Each number is 128 + 32 x the weight over its row's rms, rounded and kept within 0 to 255. Layers, rows and columns count from 0. Numbers have three digits each. The size before them is the row's rms in percent of the matrix's.

# layer 5 MLP up, 1024x256, rms 0.156, rows 541-754, columns 192-255
096:117178162112114158144069109110111101130108160146128144128194109114156209138130126178126194094110140145166173154148057184193147085130081136119051083148126162133148086114158120155134177186066145
098:172119168151100101124192134165069147170109117132106094143143076117178105152198142101102097118099142123086106144087140189133110114151097124137118182128155066090168159124138110123101098109142133
100:110110093085113139138154141121128147084064119067149107150100148078094131153056097135125162168108092148124140117163112137119141130164128152080150135100117164102149144190104131154124175071183151
103:130127170088088157136133147113160163167131154103204107121132116126076116182106104097115160127094115114129193045061159095183055111112105100133082109075107126128107156142131110155127179109093161
091:132131167148117161088134150197114106115117103161149164050166191128111138130100121122127196085125154169178095110112104103093090133143076147137167132163140167139072140102094112169156080049135113
098:093083159134139111127177105088165106099135094111096079138114068124127138075092110129160119117131118127117119123076171094159130106116135112114136158140139132115096129110122098078085155136104136
095:137147119211110180148109152109142134112105158120120124110184117183145153130118111122134102110140106134061040159106150124100100119119146136095143180107065092124137122127083138160169133118170101
107:126113086135144102073104119142132152101133092184113119136133172080100095145099110082183192125104144110131138161131047141131095117090082194105111135098078119081115149117133136095174097050132171
108:160122149104114129131129151156179173130153092130051098153099109148102099098050210115146129084068099117134131167132168159135108123161133096135127132127152163129172134140133164162102118147086132
096:133128136078121146147190113126131119102102136108152165152157165076066126110099148121141129120141148128054154117112157139162128195142114153079140172136136098128162134150100145166098117106149149
108:157126113144126147154172144126088108084096114154156110147122136118086133150213134127049152140117190049111138085100135111099091135107081074111128128133137220147072109147198145133181135125106110
100:104107095138120129102161134171189192132165151146117125113145088075164157078114091133119145116114171096079111145131089149102128097119142118107113128163154241113081061152138142147123201105100110
098:145178127200167096134097072207148092147199099158117150152078128146095145117114090126073098103159137164093078123132164063096148131087135125111099134161169142116110146128146140110109133110210111
100:098081151164118159140135161102100132117163128109117145168199162094100114140123120121180110116111154144177102138080138181064048089158164161174120138150093157097118091147165146095090180143129122
107:130154121160104113067042153114102112178147116105096123131163108154146099176194077166169142146151115101114183134106125155087128184138147107140110163128105108115106135091156139094117094150157167
103:169159131158157167142155161147138052153083135094090160109147172167151152064123114116167065122148077142120203092144091151140157118118153125074129076180092101166137131106152171124072093110132164
096:117123050140129160053160116149184082090098134132093134100111117141120104134129139135148141129140090145096101126134127104212090095135074116124157142085130146127092179128167211079135155155171136
093:144068143141108127086153088151113078074111141109104174106106147103143102129168116057139162113103124193157138131124151177147103104135136155151122154172096130140110193151139111115127151164110168
095:174079122196141125130151123176128128186118120096109115111127172153100132091142147196110149135153118099158099095053159074189126194153143097141065135136143114105120083116111100149174155134143118
091:145148158102080204131134126120159143122098134165111171103203146084106108100121159110059115119158141143050104171119103135075094175149157100099056067065113159098124129105107122125130112164147132
095:106137117109064134117168133103130178151093140074133068062090128117126129118155148148130114102047126100063136111094198167161119144111130153119126118081159087152146138117120114186113112096141092
104:122114098199211129102154136140113114142091193096138141110187112115141152203129179118179085142132140142125103073093152155106094139043097036151093163147104165091129147084114137150122112139136119
106:160142115157048101141157158152140109113103129151152183080074114041109186128124152094124120144103158182085122130126168156161148148085135104068173133154139157152114117119193124145118171154162114
092:158065138117078108151147138153128144134063153094097184171168110132148105128130140150067129111095072129052107116079118122133119128200106170103115110108118075092163150100091159150096161116124128
096:097143121134147114152162143064105132120137119146194163098081145133126130113078156135131120163145153118119129112134085154153124133056088085112141164132116119110103123115137068090144083105091103
097:145105075141135096175157095137098087120150164149156181119114134197173122067137139055133138168102116130086146147170152081059156131090112084111143128120122113081113121159153106117112088077146146
100:106212080186107121097171168124117135075118131100084178143126134121076171162151121101101138122158118140097089111136126133085109192095199134138129151113081127107136133113084097148100110097119149
099:152064129141089147129134106081103056186097113106144133102082087168170145140078101147117077113113199143078109109184146098118158120112067101155129131145131128135118147144072109153090127115173105
096:136088106134145131150141116112144129114152195169131101087093164146075136122143151186126178077116080151113177107142105139081126183066138083095079156093122156163096121105140113143108155182122209
100:125146152082128144140057119089074125113128127148095160107122107110108118104089104071124125134103200124126117163123096034116125087049124097106169082115184061115143097188110105135119117156134121
097:161137175101144149122121155067155164122164061146091092100175103144095098115128168113061081104151109083127138104103150142107143074151082155164165129143106113199111106049155166186077182192124148
101:169173105104129098131123118115096092093179139196100075071067126177112197187121123119123142129113112174084103113095131097115154193155120111150117084113161134171115130150128147128146096123128152
099:105099117118114158113174142122192140077169137113155146122103087156142094122116148114065071105098141098098121114116090078123145155091185125097154085109170170112153173123125086158113149147129116
103:156112152097125104127176075099137122124118108159055150169073167126120121181139153155094156111133127187150099147162065112170156111168137139072132176121145125124084127097131181118117097133135109
098:156145061125130102134045155125105136133124171144123189167126147078109078091108099099163142084127130162077129196157154118149137148092104109078104108164101180110129133094119147193114164137125082
099:190160187132078067114136080162086081161166179087109140156154172138131093122187154096135107126126081169102088136170096148085085066165190095121177174121151115184110120114028113100088181152195158
102:122140133111081129130175156170097145154113144118116170144096163093099088140123113158160146157125152080098120131122156126097113072159133067109151154117131144150129168083131169130099145169068125
102:103075180124156096101144132126101169148128124111080162108146127154101150169136161139087098150101075134130122145163149101206146178129145116105133099157079167141165093117158117067081128121088118
102:081130085179153119110158109159172177170102129030071107160085177176138129110110167124156087114176157228101150138110140169112173073139119167130164139132071157090182120134140158158155132105123123
099:088152144186211136139130097147134132137120159169076120140109152125103173106053096130147095090059096144114100168157099106108123092094113120181158149089084145208202127165115126094106109154164174
096:149164081089134179171097157111138141085141123163077124130112134159142131172188086142092146117172111112173114149117096161166150129085088173074136095069120094114129107106097113105097097041105170
097:116113134070100107182129125155121136079160176191091171102111080110136166097124119132184152126115092144166086117189096141110119085132118147153127089147156128088155185127152173158162088120121133
094:167148130107148102160155137163180119120194147124117156132146085167132072107134161136197135112158086157136132154130134091186143080112119181082112122154090109128157176134134127156170128170145115
099:125151180097120123204198130126088141154160060087188105153164088126063091152159157089166145150115159099133142120140163127131122081109074100118129129101104081137143110129154141136111141122137127
096:119131078163186139134146123093126187097095120138153164071190130106141132158064178103142143115084170107184071143155133170120145146131138080130126158163110081128166116159059117073113106097093142
098:155045137131156160166102160128117145120152122116087125098123165123142162111109141093156096104173124129117188125110091089084120133144149163127091082114078147113105127189138160050201148111119093
099:097130200099133168143178149124089093089160089143113113083124087165132110151087147115223131154133164151127116136137108145122168184129120125146184150155079103110154100122138143105125120121104104
108:075166053074152133130178082148182123130116153099118116092085150130142147103123153062122111090054187075086157137147091120121152160115133108118131124161097111116165133132084140146177158182082108
099:107111084188117127103163120140104157145148101136133152140140137111137138130173138136124145122121098144145151097148121084117141157136073137105096125129155106105096096190082122130127139152061150
103:194135146167143200150169121153156170096150207146020148107165114163089135100108170127122172137150121127109157105181104158133208032129131124117117149158149129152176128122164168166116126122151107
103:104117089129173099128152100172098123145116087055111169115129125151072163128179116174090141153088130179165101148119154140151170066091181143207100135108142065124176142150144187133100103140153121
102:126065115086129150099137115112184164132161153116106071154049143197104147083205121113122127110092137170166166109168153166123135110138143082136097158115226164131129112168135134111136155118094130
099:046121181136164078152134137139145207109123158128071169066112136134134171138086109143107123126131164119091104099147134132087105186172121051092131215084130157106152113119110123110102171092184087
100:129114112144142099162142157141126106110148102113117130116110160185183127080110142078162166182186137127109114188190180118119143152168143134158126180159169145104124132099047150154134108133175113
106:132085108088087078082069119131090112128126137150133114130107170160124148087180123120118131136172073133136138125129135141145149129153161154119166142176090092106186155043116202143102078090095121
095:152137133133158127103106136086058164126091146161115134143107083170130160156110124143144176165167145121134142109105074140104080164154137118176088145087084125076114130073125100074108161103121077
105:077134096138100228099122122185151123131136116125123100083204113118124122138094159114143124128138103184151088140136129061091108163127129100101124091167137176086167076127096116143105121157098057
107:107129147121145159140065083114134171156185187144140057079082147066133129165123137122115138061102160157136142119124079093200140091139124181146177141117164157180164161108077162113108136169100142
101:065143126170121198162172171132093140119104158088145165078138066110146218179111106135091130173161115182120121129146149148176120142117168122113103152150061154114122153152073063192121076062093140
106:141124070075099073120148058159080107066167072115116036133108131155174088144167049173065106160082110168151117064145135120114203147135104183181134120171122152135166042172120113125098123117112152
101:098124105136090201151107101154134112140165119161112188080126139163151129145193137111097133109099060098157115062130140153225063144116124142122171085106078055117151161134179089127128153091084139
101:102147107134169123093149049102126089141138132156121111157098122163108095139160049116140170158103177137128107157152135100169132135208119116145104144173145088111126099081123156156150087096178118
101:072086117130103132171075070117144121099179102142144108152101082111130159106096143125116147120114119125099118097101195135090071191106127108114076164136131100125170109126136157181120214175138130
109:106110124148148122085133174157138152131175098085163134088191086140127121161131168145146138103125147143165138155088119092154130137067103143162106091152190121177137153109125134119184153097144125
104:146109106106080102103115127106147154142104168112126170074091117131155139069094123124110143159094053101060136126135143183158147183130147127177135123117136166143191173143100108072188131057091085
097:152198125165104176147125099162190141060145119151135092203114201149165121158087126068136111094090089094155111142123157100119157100113179090089103138114078150189156147085168108124186088143159090
090:160125115122099135128133167139089173124084069174156176170119089084159124208073152131123150085142176122107122165131164140163187079101138119134099144134172071102133108120146076169125103142094152
105:150200139136136172108112166175129031127114180132158173115143143168142107131142115131162156124089141133102118116141137098096093129082118071131097161163098068075161195124148159146082086093130115
098:056166079146109118120115111087131134118120125107067120121126140137077128141136143155178128104134173158131123204162186101080111135142082162142107142142113150187135118060101184147118122148132102
099:112127114116111137184067136114136144116200144155126098148104121127130105169087133088138155107103113117100120071109147101103119111158144093105082155106104111135123105092183097106218160150149158
103:058154073154147107135157126097147139140118102179153155119066185137143079081050185151143127133172179105144090144158161142095063114103094117058123165169080120177097087184152095104088115178098090
098:106120110078179131119139089167151147072153179151119132112096154080132142126115140147131138126127139125068115138101157061146115118149089127139153118112131104157169105119103210150092147126179068
102:082133124096111121125136103126113110107140156116149121124150134142184063185118171133174130124154119103158162029106097172192150102096163122127120125174095194139165138171123159132118131109138157
102:142169123129134161112114137067129058164160076117176108107151132151133127155194181101080143053171147132105107127093110102115181097101179118095184135118125104209101100096147170120146102130173115
107:088105177157161100121116140108123105158132123120129125069125065123119105080157146156137110054108102082149157164108103167126120134110107175111073118106135135112135117116119138103129129178153055
099:122109144148167122087043114098103111147175140132117117157174126178114183112133132127106140099155159124147140151134206122112143104119146131183118172141094099143150133146070103165085066109184094
102:132157132094156151048129105222150112142116164143148155097101145196066128126148117123187104163128196083104172130089137171066098134133149181086135119142200132118153127089106074108172118115151107
100:135147123131131100147143137135139137133140159129114147139132093082082108164161130132149141075129185135094114097175163150155134145081151236137143107067102121144144137173138135153129165148055127
098:097092090111116104121135134162155098171166123154134077109119173098186120127133140105128112164105117150135037128168159174097119144154159144154112129150114145191171067075139109120163157152090122
096:124077116116149127160090115116120114180166156082160062076134128184084144141187132126151060126073138207137107088103145115122071108202045100091183162119117119091089155141154085176167072103129161
097:150120161082150142129120097106137148183099254141126171174183082094126120096140189109198146088135148154112140109134179170180164149124090141135194137155139103123116119174099131089105148139162213
110:176119112098198172107115096134076101084150119122069125160119161163132116121184133074166137120178151131063120123127095135105099141144119080146079138117149121127112129100198187146097154110094168
100:066120102090162138157114121087100153156121143118159121144135141154067093153137076067173165186105100167129120065107142054167159104082098160099156142145177149130153136118091083107066114138108080
102:088151181119096126137132065156127050073086167132117136095155159101130092139128086140138154120151113110130133138140103138097111111073151103112103121119147104076091122035045180089058145135152116
098:147102110128148132140217149111157066076119152117102158073170093088128224151116103125140110131162160137124140143090126126072136172132138107155109102079084107194159111090143132130123140105148118
104:086091165149112187157113103092199174168150186105123120173144097136095139175100106142128199091141123108105154141134129193148127184116033119103125131095126103180128131115126105119180135102119100
094:141110106147078122142142154080146075182153211114132102104155138079097154172164156151123106097164143146078130162157130158113096167154146113156094128101119163135133162149127126087134096120201135
098:062113088135128150124107173116144109134160138096193164098179087121095126095142137077114164132141189128132036119103137147150106103127161117154165158125113174153137075073109084070097186183133097
096:176142134115119164109114119095098126140109133157095100126115138107136092143151186118087017133110134123118118145116141113089178140119148140122134143143173124155129064097099126114134175145115112
104:098156144099103086074065146163147132111153104084124104083108103129127104140136146138151124207087066125166144126151117120088126162174057171106136133183123121171192162163074139106089169075135167
099:105141099068163098109117069098131125125146098129167149149162103091145102127159119153132137163123094139108151065140074106153107104091125096128109172146144151140171155114087095084138087071137168
104:025112146136100102123135135133135130133132080158146127067145109172134109137093161115131166183098097134107128133167085087149117116114131053181190078125111134178141155046103071142133120069118182
100:171139081140109114061099080122072105122140115160181127133161140102151137162139089124134070100133064101158140125140153060131125115154115125120155119145130138145079115126080125114116062110163113
098:137084074113093150101123156183109139177055150104167115149086172116114163122194167108086127119096154066127099077141110148147129129090111125158137177138137136117145127104128092119128101154122087
100:126153143161113166155117109139092081153159089093081160159130108209077112094134124163124098154159065154122096144053159107121082156112174135153139081108112102161057173125138143092035145099132141
101:123108147109109149094101149134130080112167141167116080076151147191138128157122126093141139127149130071154105049127146136176119127108143144075132101118125122101110153186202173182107145162106114
097:156099124186130130140154152125115158171164161113120153151123097137150085117131168160142126065101139167145079106077189121118151097092141104141103132125160082128156088092123105108197102113190095
108:085087099115105158089105158150111136137098094140162135176156122119154108111146141099076164131132182081168097098151150135170113165164072137114138097115106121150137116131094100220109132183051102
098:143076091160096137108115088127151195129134089126145149161101075148116170101126122081113056138142164100080016133111130126107096148022114154100087113165121091101119110110150110109101121179088064
106:150122165074152089142158092107147143125153144123092162115053122089104170150161141148119133155105121071192199135162152173115078121174118074118150116061115129133113172105133123151119072159133099
106:077040072154144157146176128099137159138104112192146138149137147132137133220091164122131171067085126116099111119082149158114130164125120124117148094096104115150135107081091102151103139142110178
099:181116053117144109115122135147126130102109157111143110096220101138134104136144111119156125109085125047130119071130095123142092091094185160131096091082077096167179135115156140110168109145133135
102:182108132126108127095139130130107142140123193144148077143095176106084162099113117094063105164096113135104138115143062106087092056156109105098151160132124123106167102138162121106106131176082110
101:099116136133121188039136112131077107117113052159137074120160120132162063103122175173123158127080107143144159157175106163157161113126120179187116092106129104147155113102169148110171128150160032
101:098122100085121148043143150143061204185124064078079194117128133140171185145109127147113122112125132119181100111105179187133106120082104157104142123137138129129150095166117106123118131191152070
104:134108099092218172137145159144112122143090179097127123142185075146140067139139152104088116076133072129130162134176146161211120074091053098150142117122126100133194153117177164090084157148152150
110:100157155119180122133162124064123108099082140207103149094168150112109091195140151142124137107117123159121162110115151070145151148102062118083109152194117118127189124147088116088151086131133079
098:143096150119128085145137169118118158109123066118092108187146120140176077124107130129096086218156097064181120084098128173180179065190103131114108132114135103122129085108102137125174107121177109
105:117123208089096152103171160142158150125159103116090141123154121127138155149100123100147102152098062102103114140161082173126110227145150182117115148150101123190135171118132118101162117160105131
105:125142138095095138122166120108105100165123138163119124103095157154113014135172108077093141063115146101082142134104155135161120158142119169127124153109139190112151106114090121116100101056137153
108:155132131041117173139117129087122141157119136144111193113099115117109143172142138067157121103069185125159113130113150132145118110163126135134052125174186167118142155103117172128114201100164144
104:092112127124165097141131133105136091129111056108134082139121069096142141163119142161150114152139062127128167126159125117152082107153121122132110158100198151099166050135119168104065132174119105
094:077134137161156126098104148141095150130092147134171115116102133096153138051134164108118136095208110203193175151101135166070228123115096115156177140135130115112158128156216155152044147109146113
098:110163084122107106140110110151157155152195145166083130153083130143141128071092089142127161123132209137114122119104144142139150168115132153046125158137128089129142142162162119115136052084136137
105:123084067166118158101124190175171152123132090146138173120077105140152179152120116144133079153193129122158123198092127118148079102102064123170134159144103144104161115130118094120168110124131069
100:068066046162131160095100148113141090148069117128109100101120083144099114165088151155116155190077048121083107067145079163115110163129139134133123115143159172080176151067098152120155090122131160
101:153126142168175070106146101166098106081101148120124143104111140131145107133155142145130133095119122120104122130157118116092133187108129159055161094213175078083139173120081091138091133173143145
107:128097118101087176056132132079150110127108116091148104110166125180114080103166127131177091141134145138108157216059093161142155095098147185069159098153140072135177126149097148127110132056132130
093:105185126056162091128122141048106067114128107142129172126045101127170101141097081102125132113138100181136135142122099143126122162120173126084121119097110104147125171152165185125089140159105142
091:108104203116142135153125130053067118094166146115116125125054137125104168177166110176133087076088102142199138128141152110104178139162145166101190171164104190130188100160146103161156132148128145
099:122056120185158162104148114065174076122173157127128174106117105115103122131103130126094108060108166174054054140087136155148094110107083145074136167141136126049086126115119114106122160055151104
096:133147147120163112210095130100131124142114167169110099126114181070171114127132099077074086193144157085099150140148166145104148078136151112094113107162133093128109058134114135115198070092118127
101:143080160080113113145109178134181135122081104111106116147195122151118142134167156139116164103152115111109177104141093132118106101120074114150157163113107080168170087158112067134180177148102113
103:090109158101111088085033103112137082081096112113163140171097082104159150134094081104188085103147134149150104174145132178163146112149104157165146084130122149117110073026164144154208120177165102
098:165139141150160092103153169088228145083171107102153137110167150108124140173136150094120085130143034109124144097131156104184059086084132155182090163119116136151169137125142121101175078189160104
101:116126160175183129186095101115131117181149154145133089129111140128143165113117163115123110151030152174125097078192157131093106110146135134124126134127138107134197146120183170101160179103135074
099:145163161056095114159093133118184120133069127118123115059111124163078136117145131128115170149217134112182153160167134100140111141151088099190130153080130126160114144158102094096158120137137148
092:129110110079192132145127132134116159153139093166130146145126154177099157184063104092146094181163162110159147099126083142170079149093163070058165191160147096138120169117171105158139144088117159
102:205080145075067051095182191124148082099148109153141145154130132092045131121149161153099172150151109111145142099147034167174129139099119109133148114131137085142171132121152112205162168128135218
104:176158120085151152113227145126167167155122127127182162124142154089128104136153138154142148168085154192107096166102155113117137149134181180138158103154152097130131083096133147134105152101129149
102:129129137106229153148125121152101128117109135124092101130127148134143145096116126125185142128101160109127124123107158163056148098081137035120136107166069168163105146123155090135129176137177144
100:158133093158116171156075087088092105142128145134106123115119158119097127166166094118127125115130166094098145148092110098127170144148119095099103146168132131076090125143090064127155141117142127
101:113161067144113136133139132083155142152109119119115153079146102168146136097134148130149131085140142109125113113148157152143104155082146186087150160153156210085198125100131192151165106171073161
096:119082120157073084094123094077138132119107103159140116106088131087117169164113135094130153115089105127073158131147107157160090169103113092183090157131159106188118079167140158162131140103097174
092:101101160103165088175159140123120095082139113096183160131101100154126117142087104097115134144131139108137104119157159134200161172136150092116088159115088139130075128113181176127133144072123174
101:104131106142147117159124176182110149106143131146043165104111085124089148083125165136090141135095089126131122168112106136164140139075115072076079102112116098162086119170120125116099210143101130
098:084142141158117090118133093126172148141087178087092121163119120157117145153094160145156158126145153134088120132118116126134132116166125117101108137109076131123140140139129071120133105137152143
097:122093112102086175105099162069096150135170135113114123109183092111142136107160059156132123183102159118125181080158168112162174144141107159107092115139101103156136070092152106169189130146137163
094:130150128144112121174133088160149116084166146104162166126182191106121144136123098101163203136196129083132089109130165116056175124154111087139142121110162083100102128120136106124134119114168161
105:161152155133147168141142174101122202130163104110130137170140098139187157135178116189108123071123152152150126140185209050105136083156127117115155111160200108129150089090120092149168121100131111
108:125162158134116137109141109125123177112161155177138132120117177069135121116162118065102136132093132127101141111136105119111158100157149139131124121123150126139135049170113077110078127050158061
095:146138105091106092117156156199171052104120140184103092095159123089154109107156156135169118144154128155175126083132125074099081117162125176076154153107131076185175122025126130145109090105133118
104:160079103100104143069083109200135138124086184142095140147143148170102083117110184206090156143142116092111144133163158179155124117136106088178141135124135128124150144065156107143060079112156131
100:084095148125109169109165095095101132098121157109110125111103138156146071138141111119113102139107102118101171111113155119182119155107089128174119128127204096119120100112126122118132135084141170
105:157087101122106145121139174086151165092104163124162146066105122149113114158148158083140093156085134133127119132210169125163071130109076129142085076108101045188097140117085179107142149065129145
107:151140107083122120191106174158104114166163146177081157107120192115113169098184109166156081119121119075077099105117083158161111142098115139099161136131139155137135154092095138107094101072145179
097:164133142120149182096152138065080104099152128159144149116155196057155177146109090146138155118172146169143093110098135197098087136104069078130120092085081134136143128110140194150105119163117122
096:117140118107087042227166085096125115074088129125166206145163090146083210112097120104141196178117134118158106132115149133106153134102123164072122128114138106147081142101183130121124126113149178
096:121170160113102142098181130101184119117113150134089173138141126090179120156133139099054097194132126081150102119127166123124065091091121086126154096072133193145114143135111125136087119128042143
098:135151108185142145106126127117135186115148170161103118146152145131077162149115164149111115072141115112147141147114169094091056104117100141153137153106140080141066115086134187117105054102135171
104:069098124073101086129109111108137152119162022180111141110139166125243083137157109140149157128079112123148125123110099145106122143144134149142159113085103173139145081131139135125145168113105121
099:099168103095146129095119138127137035133114152173182070163140103145116106165103159084159096124153132070158103085193119161125123168091150155073159151154084158044138179138133163174100120105096104
102:135067090151081141108112171052127129130042124132150145104131115167176173155127164154107124126138157175141116151147096099156075089131087138143132100124147150116104086152102115092075083120124111
099:101154114154140125189181151082106173062101098036217120206161144147125082160063104066130200126140102140114067106151103081078189136178098131132156124120135132182123106165111177079119131116109122
104:142089155076096137166071155131128050141185128098120128153142116124129129160084089110119093101099151047088149110157117146173167164122180123155102110155070059129136148120119126093105108078155106
100:107146116088139109102050175151130134175133082126120114163114103168150176143124090222125137115127103127166060099159068160151124176126091084173120131073137104113127103176086090151106122111142176
103:131094113148092088154069109089065125118144138171088114155160180125123165121107121068111101185102144123162130126122161134147081136069153103161047139165149111111155074145075156084106116118055139
094:085142117166124152158122127152162194150115145122101146121166101136155118143101212110106132111140138180164114183105156073124163075116086116099128161191167109110162147139069120077149098092140146
102:141095042118197085090110104157097103160126163170038103110159112124131161141038149164123141166118111130115117124125114123121183109108136158125152092118089087169183129108056130115113153144071120
105:148124156174145154142076142087122162117113163165144118114138113130141126092143144157138097162155135100125138077068131136143219087112104144137166132116078131081126164116122117077156092148146095
095:120140148146117082134180129100168163116099102124079223119120131048133164069137159151107162083153193169174099094145089118158124147078136090143100091122109126125093125099100152127119110149086115
094:118086137187141183102201104104182116116093100181179111121100147162129135130150188173140134201157090137143135083105156145138099121141114090145150139120166127097088092126126146027076138157114107
106:114167089187140114116122140127102081113069060150227105127099150168111147167197174127118100103124146055136066128159215111109090144158086153154170136109094112162160104137108071063137149118084131
091:106174093085140126128068096097131054088200168118182117105096144146139150130129144126103166190144105122139140128107192084097086141155118139125167101140164128127062192164098110082150134192071153
099:130129090121122126143106188153148076120165139111156156094081108125107178169115186050118141048162178109155142188030135071113098110143100175163117145132120114141144102129080058156131151135128130
106:142054152072111091165154121167183135086134115093141048122135084113105135118125130181110119175142200166085116073145119125083135141110113143111101077111119110121156118128137088098177109139111157
100:093128156136122115174105187157141109123170082081154176087186108102122052100119142052073133127120163131136074072110109149144116168169139120122139124096080160120092143136140141112099124132128167
101:178112140120162188127082120118162094103098112104062114095137131091082139151109158110165096151124086120120088109178133138108095175178204113123137158110129084107153128123165145103130125117147095
099:124128121137120106073111161081129113131123150185115171151188093200125069127081118074109146087137114116137105117135172142075169120141157181182162114185154151083100143178151073062121131096101108
103:102081104130082170089071105092139098127058167078101184158172156102063199110127110124162096126151130128105174129138156128127203147187136143124136118173108143122114137096092139117208143155169119
096:089109176068142081094115145050087172062123076052151148133176136119090114170087176127162102169141106144118149134119126079121162108120118145170126114069155092095128123123126139127054122084105147
095:168079122128136072163149153130093137142134138143137174108169136104110117081136113117131108149130143154183110104178107093148106139102152105064125122106075104161157094078153132171178106100133125
095:131190119125101101086084095105180189111129155105100114154090070175166126137119129166197115117139101163091117091131087090163133167162119110144089168141109146118147169123091155107166142090102176
102:122176141134240129108179115103144081104117124146138151155171181174136125118086108103139141069127130156158138127143145111137096124133139164095126137161140081147111165114117124130129146086079154
097:097108123156150119180112101177130158149124106142171094094148134101198117141112116097100193088063181137089101125091170105112168145117166137143097150130161101139138160119166164142138240130116065
106:151106112120102095121140097088142107100066143184147133074093079098148084119112154159162119144095113137060094095172099129103099172166104105104136156120147111129058164065158137127088102151093131
092:111076094152095152099101118139091111121156169160139148125126157120144127155088091173144166178078129145113116100152124124152171168151079096175132135126089097136090099092155063168099113121153121
113:127160152130099137129118112128149128124151152196150133146131119083172179137100203087127085162093056076160036166129147137139158127098163116116181154113119093100089165068089119111109091099082128
103:057141127123164107144058100113116093044085164122167069122116101102151093118144108074123154131062153066110152119159096164117126178143085092110116128112206174118109143115150119093139102139126087
095:122132179177100155096105093190069146176088087075088145114099123107121127106075150084149090064155056184078097162149174116129116132115137146136171117172107145135078103101127106119107148125153077
103:162122105096122136123127136111094092126119123072156184166124104070202103079136110144131107111098193099121137120106196119061098141103115102145140074115167133060109069086139153149114182108119115
094:132136162181144123157093065058113131144168155148106112134097160117149128160118123144060123093156161053165082134147126119095145159128102122061092137199151119144120102145115098142119097066125137
094:114072069123156155200143114155075118105055109172121136112159135156137166081143152199122213085117123148108123088167074149160136141124104133131157127072079138170150106153117129117130085141150093
100:097177135178152144132127116173125165155116073179148122104100124108161171132111121058079125132105146128099126178178162188131135145176155115087114117148094104105148191160127148134114145092112124
101:138109177119110158130131118133159198192188123125087148125153169160156130185152108123136127105124077196136149107115160157146112142157119129159082159172193096094072101080106166121118144161087125
091:148080105103119170110087139164122173096146151103165191092110111149056168161181088116140116119081083134165118110143152133090150149185130142204124188146142096132148198121076100149056097133134119
098:130180179139141120117103130034111138118075143138125095235131070138104170120121135095123098132154118105117135143172130118157092149056117099122140130143100126111177178161153082170182127134158051
101:181083071120092193049072099165148168161123141117126094102156160109147126144148132167120067121143125097117100130143115150135132141111142133144106145073121147108186130189146140115102111158157098
106:180117160113124096155163165154139091122132130155076099120123070125137074121146113033044113075089138121149133083165169104120061131152107110177138139094126125162185109132141083044154166155151118
104:102141079120159136083107168120122127127092142096077171090112135098118180169098119050119129138104116115137143161102152106143108175116071162095146138114138109114159123124152138112124148121058122
104:100127104138133125086120072133059174068102149103074125108123118123066085170114140178128133139108129111079126152114127087094101133063149152084126099110167116169072087092116129156118123120105113
109:139109135111097110134163104100149123134142183180172092112110088122126127102088131130087143152113139131086092078150189138163136148085114089160102115093115093110216114151072125128147121123117146
097:085148104115147123085105137115143128134147136054098124134109060161110183118176146140142092111125076114079159040177081100141164155107147112160123124081057103129161153102108150140156117105195129
100:159112065129072130170116073154166180123190178119053129151128103125182141137168148168169176121087168122130155068108068133153112087106084119089185138102168187105096041192111092128146142162098121
096:103120148114152154084117152172042149091121118151103113129097088103093154099124127139152089123115107146159111110128146095159153193161075092078172163132124112098094087109064161189122099088140110
100:090063152193161143142118124150124143170114199097162166107120125126126124159077089101143093116126079131098104097096139159066148149157126137110124119166142145201162150160129096170182077157152074
101:114118116162115098144119089188095117167146062079158185103201135120086161190094091182137102187105119115079105144146121159106109136118132176168127151096102096149114134104112166052174128129095077
096:139116147105179111081102069221111099088130169130133167135160146067133105138124094170082138157173144163144153070130161172145116109142110078111116160067176157091145135139099191134109105106112151
106:130096126134097144097165095126122161135162110103089136112130080111119148093143131095112149056165174071154115157119127123166082106100127117112123091175123152118111125096059133038134083122090150
109:093132083107122064129131140104110121094148134125143128177123096087127152119083069172172153129128145168102129123133150110102114162071083125145149157157089133137201130117113083121175124195119087
103:102134087152113148137089139076138069122126169114135100109134137125129148077073159108158129149114154102142106114134157152119124102132074120125110191095143116127109082138141086199188028132117133
101:239142143117095114134124130105143139091113060088129175092111135157157070088090208144098084105116121061117119160136110172107100137073136139122098115119160110101152098142154115086117197124130075
104:145129121105134138079110119164112112027167112108074137108152159087162121137166123144098083171195081114181139153065146161102087147108146045121152165142092122066155138079092139089105132144161125
102:095160140115049120094101141115175120126134071094118179077193144073118142135099105125124096091122143115147142171122198157122081144132129148138109113163137085152141152086136082075107123155116156
107:140119099146120117100130139111124168128114136135149118130094078130109123118126153185141140150086122103130031109187127161118116098083108116068162131141045114099192109157196090164130085125137155
103:142076145084096151174088129162152103124159082175140115134121111135151154096083160119134138118110153209115137176113114110133145158125081119127109173133094168126114120150089164156072074122176142
105:106117078155163123133109141112163142109126112083119119142120133124094186122118102104105201107090156163092028082085182108104075098171164132168069136156155120101140140120129123065138152197168119
105:103154176118100065132145155203165110149079115118040170113137115139112143077192087133159118119113136159092106140146123097128198152079119114111132125133099085078157155160156164138062207138137141
096:116165167100155065190121156119096160147118168112102121164132025135105124125146053118100052120104156148079161117143160097096161142133156165141150086097112113121103153124110158116156144090125072
106:091146117036186139118164102097120112155090091121097147161102097152117145097095153136100121105201163141111146167095166182157127107126112145126146166130105162135166133162108157115106132116143046
110:049114125133133135095117152128123161075122164120168091113137151119160153153099093130093138096123111167085129123150114227081145143168098126059185151179079146190123119053124078135124151141140166
099:137080107162162151112117133149162114118130108110114146141124173162183134175121149110143167161067135138188140155152120108149118119170091157103166100173150140114132203145106109095088125087083095
097:176157175122132129126175126125162073110182150139163149089145110090072129111118121073105058151154145125148117107100118110135107140166108139149136184118100125132112189099120183107110157122099128
102:118134168148149149109148106125090083065140126144104170166084120111156111158158120097101134081145152079087087166114131118072129103111138117151064127074131125104109124107161090146149201085123098